Weights of a small GPT-style language model, trained from scratch on English Wikipedia: vocabulary 8192.
Each number is 128 + 32 x the weight over the matrix's rms, rounded and kept within 0 to 255. Layers, rows and columns count from 0.

# layer 4 MLP up, 448x128, rms 0.186, rows 223-242, columns 64-95
[[212 147 120 112 127 117 107 140 139  73 153 116 160 200  64  84 180 127 141 143 198 138 113 124  93  50 142 191  59 151 104  89]
 [ 85  89 117 113 174 139 135  89 128 126 206  62 142 140 160 122 119 129 125 137 134 159 130  89 151 137 128  74 155  88 111 109]
 [124 165 103  99 113 132 149 111 135 191 151 105 122 174 162 138 126  97 145  84 139 154 153 110 127  72 169 113 119  89 107 119]
 [138 114 151 127 167 101 106 127 110 175  98 157 119 149 145 112 100 124 131 158 129 153 156 131 112 143  93 116 118 164 140 167]
 [126 133  99 135 230 119 109 144 109 102 128  70 170 155  16 151 115 109 175 128 139  92 116 165 123 152 128 129 100 162  36 201]
 [120 154 107 118 173 117 135 143 124 145  96 113 127 126 179 111 116  89 128 138  86 127 181  75 154 141 122 146 120 205 118 138]
 [145 119 137  79 218 126 130 132 105 120 149 116 151 127 172 164 153  79 111 138  42 158 130 115 154 116 127 174 112  59 136 124]
 [154 156 109  84 126 107 135 152  93 121  69 132 122 137 150  70 166 130 117 109  92 110 168 137 119 161 152 130 149  75 125 124]
 [189 117 121 160 100 121 104 181 124 188 151 122 176 170 110 105 161 102  94 123  74 147 141 115  90  80 133  83 154 133  53 111]
 [122 101 138 166 152 122  97 144 102  80 114 119  95 130 160 144 135 102 148 127 208 104 148 126 167 174 113  89 130 120 148 143]
 [120 151 139 145 168  71 141 137 118 112 131 154 121  92 118 124 150 131 104 105 148 143 149 126 164 115  82 120 131 137  87 151]
 [164 144 105 168 148 127 137  72 102 127 160  86 178 196 173 152 124  92 117  83 116 172 119  83 167 145 132 118 134 105 155 131]
 [125 132  76 120 154 118 135 117 142 134 151 132 142 126 104 133 147  82 118 153 133 132 113 146 129  95 121 129  82  80  34 150]
 [130 156  84 180 125 117  97 176 104 175  95 106 140 116 128 176 236  99 128  71 196 196 190  96 192 115 147 110 134 194 114 175]
 [119 167  87 136 125  73 127 109  58 122 150 118  89 107 146 188 137 126  97 124 175 194 199 158 146 199 113 121 119 135  68 153]
 [110  85  81 129 101 112 114 159  97 111 120 109 109 111 133 214 170  93  52 104 153  88 113 181 185  99 162  77 117 136 159 110]
 [107 192 120  76 121 122 101 172 125 147 149 193 144 112 133 101 131 105  73 142 105 128 205 110 153 103 100  70 134 187 126  75]
 [117 116 188 176 148 127 102 107 101  68 147  97 138 154 169 147 162  93 111  89  93  95 104 105 131 103 105 196 119 160  91 103]
 [ 96 149 131 104  54  84 104 118 111 141 110 111 176 205  83  93 157  97 110 114 196 192 154 126 175  30 100 116 114 123 117 118]
 [176 108 152  81 158 118 153  83 123 141  74 105 106 147 154 112 115 101  49 121  82 115 142 105 113  54  82 162  62 200 100 133]]
# layer 4 MLP down (transposed), 448x128, rms 0.18, rows 223-242, columns 64-95
[[153 142  90 128  93 109 109 145 122 118  77 112 196  65 159 128  86 130 126 157 173 117 162  89  90 157 149 193 123 122 161 123]
 [ 75 124 108 134  78  99 125 106 114 146 112 134  96  76 134  63 149 146 115 121 116  97 135 138 164 126 159 151 100 172 139 156]
 [117 198 126 131 153 164  94 120  92 114 104 138 119 110 112 153 106  99 105 100  62 128 120  58 195  88 166 109 148 119 117  50]
 [117 139 108 141 145 173 150 139 125 201 139 102  49 136 147 133 129 125 144 109 108  95 137  91 149 169  96 123 204 121  99 190]
 [169  63  70 127 125 129 175  88 192 109 130 110 148 134 112 112  75 102  92 169  89 146 218 182 145  67 161 140 212 104 142 169]
 [138  98 138 116  89 116 110 124 111 137 142  88 164 121 110 150  98 155 149 101 107  99 150  74 134 158 176 116 114 142 144 151]
 [ 86 144 144 117 142  79 141 122 116 112 124 105  89 136 158 129 159 187 163 143 125 116 125  70 145 184 140 119 124  97 136 125]
 [159 158 112  95 146 143 146 146 136  94 171 116 151 117 127 139 110 123 149 124 176  98 133 161 144 105 132 152 139 152 124 164]
 [195 114 106 100 158 115 156  95 153 126  78 122 162 127 172 168  95 123 137  87 114 133 115 178 133 147 106 168 107  81 113 143]
 [103 149 121 146 118 212  84 127 117 105 104 161 137 125  97 146  97 156 132 118 150 110  80 111 155 155  83 139 149 157 136 106]
 [155 185 130 136 147   0  96 184 135  85 163 147  95 122  95 138 134 175  75 135 151 123 149 157 144 168  82  91 101 121 119 130]
 [ 79 148 155 127 176 155 141 151 114 154 101 116 189 134 150 134 135 102 148 122 179 133 124 183  83 115 160 148 144 114 158 166]
 [ 90  80 117 156  70 189 135 136  92 165 146 115  79 133 182 118  66 139 122  98  70  98 100  97  98 114 140  73 100 114  94 175]
 [ 54 134  77 173 129 165  39 121  54 125  69 120 229  57  51 177  91 147 151 114 173 147  74 185 153 183  51 111 114 222 214 125]
 [ 95 112  50 103 191 139 104 144  88 136 105 155 127 160 216 153 125 105 184 108 110 125 182 157 144  73 147 133  96 142  85 137]
 [150 148 206 153 111 112 151  47  80 148 128 154  92 149 106 165 103 148 147 162  96 144 124  92 123 149  68 190 149  94 163 138]
 [117 153 156 137 138 168 133 136 117 117 160 151 149 107  66 185 104 114  82 147 120  79 183 142 154 164 150 154 142  88  72 149]
 [111 187  80  81  71 118 123 114 127  99 198 143 115 119 149  80 118  60 128 160 118 147 154  80  91 118 135  54  96 167 101 125]
 [142  81 139 102 167 147 123 179  87 149 128  49 179 119 159 147 106 101 117 113  55 167 151 114  82 164 194  88  99 107 181 177]
 [146 112 124  84 113  53 124  92 184  73 140  72 151 204 180 101 128 143 130 126 124 182 168 125 134 149 163 167 185  98 162  99]]